From a checkpoint of a small transformer trained on Wikipedia.
Size: 8 layers, width 512, vocabulary 16384.
Architecture: RMSNorm before each block, rotary positions, no biases in attention or MLP, untied embeddings.
Training: a variant of Adam for these matrices, 6451 steps.
Each number is 128 + 24 x the weight over its row's rms, rounded and kept within 0 to 255. Layers, rows and columns count from 0. Numbers have three digits each. The size before them is the row's rms in percent of the matrix's.

# layer 4 MLP gate, 2048x512, rms 0.0556, rows 243-285, columns 448-511
101:093107123110166145097112160110142148113143135095133151148101165161183103159081140142172155136160155186118131123099131129156092138157134104132117146098153139099114147132094119127118142122080111
104:124136160126124133109198146118137130121109141179133156160138106134088136134156139093145126143114141126133124093150118153151145124120089171142159094119130124147116118115108101150118130150144127
099:141127073124141157130119168129132169142145108162134119143128137111113104132145141151100125146149107125145173118146093170093141102166160131137129149148146114124140157150136148116182149122083174
098:127134096131088129151114143137116112148091126153160157188128131145182146135138149142157106087122091103095150099142094117158127156134137127147103148120129137135175106136105119147120158075126104
097:143144081134145086116114132152134184140120153111170106097088134157106113128123124125117120134166107116134161104154113121169123072140118175126122144106121154130166091191124102051095119122097161
099:117126153115134135157146109098116157144102144113121081114224156116095177101107120123126158118110143133125127120128147120114109138167132157122156126129143102163134107084120137114136140130098126
099:126117086126109115133123181110098111135140071095107123149120132119147094123163138111153126117118187162146109119120123133200078105131113080113177147109111121164113129125127108109142104132127098
096:125150109144155163149115114110166146136096145144102092129157112106157156145136124102163159118133109174180160129135145131104148145166103129124103105094111108119167099131100142136117118112110136
100:107102137144103134136129104124117145165128159149132125100149136089122110193129128102166121115158113100167167103151108148148146125094142129158143138124157181095147088081117153119091134094116154
095:110118126102129122114063167103092157090114133109135096077140159130124094082121148108094144114134149107137119092151118126132106136127138100117131070149100135129118124146141108092105114109147108
102:137144117108118125132132118099145178101108099117175073149149127113141143121164156131140139150117112134110145106121126126172147099165163154177092149103127146134130121108087124128091174161132107
095:115116104141154101148105092126105133131082158131134085139161153139145134142112075112127132110142122172125108099137088153101129116112076151110166067147114154112130139111075121138148132077131117
099:144084090152131075154122116128134164170150128109149098107138164085139137114146106105159148128159126163137109081095107141139106122145090114148107181150143140102177101128125158099119140111128083
097:120105102132092154141078138145103111095130165122086133147085104133132133110136163104152135133112111125108088122141085130146149125159096177108126137172146137067118124208138126093079138150169093
101:159113133096139136130129122093099107099161167140142124147127100105105093127140137166157114120156111097166114116149148127113118107126169126085132107131133150172099075120140126139149126137122145
096:148134139138135113144169077090129101153168105156122108118136091141052155125152100117130133108106114130133173096114113131083099154126103173108144114169137091100150078155139120128118123132139116
105:119146124147131106141168158126132153149144163103146145142111115118099122113123133129125089188095132127134150141102145106125167116089150096115152082148166174145147099097132130149130090127149163
098:133101101127102150179173117148113153144148141104147114166081083111112144146130125148122118145105147156117140117084081141136092115143140113144085099094084134128157121114104122181114145126155125
100:135130136190105112143157106140171110157116060135132127131145145138083112124124129119154130126148151104129126102132113118127093128135126137139148142097159135130100125122142140161113114157110095
105:113107094100108131129122165119146125138106130151146138115146152097102166110139097150125154119117104157077136105135137119070100107096152171152096172146117105095176127114083139175126115114134138
101:126137111110094140128106141131141108122121147075183110156090136127151157096089117122142115106148097158179134126145060095147063115138164133132138117141108141118136137096126135141169106134140104
092:092097096125110079128081144129127087131111112153088119116109118104155128080137117172122125112112112118142128115120123120134121165163105157104122121136137067103119135075177067099098122171145097
101:131140093113132132137164155102131094118133073103148082119130106111190135126123144140132133094084129149146086113118156113113132097134132139176160131159154165087134113108166154122073104151138163
103:100129128097152111147126125161128091088115098131088068097116125155164130125148161126109139124172117122158145114110106137148139106156157156138133164181116118128142139110127148097125122169116115
100:171137138143156125152100087118128105119126149137137146130107107125132107098101109155156136131156083152143114121132122157151094148112111150128118114115131164143119088169172175141148122123132121
096:153121145172138131103159105119120147125135145142169117124162093138128115088118113110112139073138099158134132113137130128139142118113113109109090147093103130133170116127155122154136142163118102
114:141131148139135115150164126124104156110094116107147098110150134086165125124158153107112151087153175104108126086106150117097092109119137118141133111108161123155108112129193151137137096130073083
109:090119126108138151132136137098118162104122135157107157088117126112142122128102125113099164154159112180108149116104121127096154091104124110145159190145152156125114120125158114096109094107120092
095:060141093105099142129140107111134125137153117147143102148107088149123142118091117082144112126121110124084136129085174092131115179125075118138125120154121149100140129109123151101080149147147136
096:131105143110179111158157133112104121139100178123135145137119094116158110155143089164134161145122105146146115095146105049137104161103103129137147131095149144110133122095129157110141137125140099
101:114121127143085111104129141132137160140116141133117085126137138101088130138132145139113135112103125163131074121115137113140123141088119137069089111148129120102099121142120127119146152100096165
100:115111129083149137144115174158135105101120162108183117121151120108136146148127150153156103142146134111176116120125155115133161104155152134106129132125138165134169100123120150145115093132137104
097:145137122183189096097132133124097103088142163114133138129087097127130119102129144137124130122171098116135115114142056145186124091162094110096122119103100162107118103082105124121119117170091124
107:130154164100116178126149146138112101103107143136064132103159094106118085129149120084116137119117117152119146099170129139130101134101109139106085130118145166185146153102110096110105177124102130
109:132112132141113103159127115121095147098134124106108086131122105154147134133092147110138121104144154101156125064119119089139126114125108154130096103136122119152125138141152112150134085165166121
097:094129113117158117164132117080162147129147081151162118104147120137147117165131128107128148096131118175155139135149113132180115098142069139099105125151150159108123118153093124132108123091097149
095:120109132162139131113126153098093137112144139181116122171097118097146172155130140138116134091137162092159116131113115128147130142130137121123127141118146128075143107163127098151109132127080153
100:172078109152127122148132147140119136138107169128134160141092110141121129110158091115088140136119102122172120111071142090101107097101131102134112105134130107130159115147121154152149079118146109
103:153138167087134111132096123098096091106141093148117112142126143158114149143151121158178128160126114097113082084133117143132122095167138144131118135148172135169125103107111075155117125130116119
099:084134135124162085138159142113159079120141116125110129146116121170163145126164121156133175184126120172113151102130108093112123143123105135100122118118132121148106125149113120173144154099127098
106:150100073133101169123121098154153138093129113151166111144115135113151145142169130150146121145105118128127133113136101164137106110156132140100126114151112130134149121107139114130106153144163088
101:108153142187142119120129122126148118147096120105083131112166139088154179139124159092129138101152135171134110113124110102116172099127104130174107101155097130150164139113127108130158113157171130
097:161123179136107135114150100075091109103116070139129150107146104094135155090152110138110127110124110087120145120132138119129108083105134163098110092099130139155102078117142126101121154126115129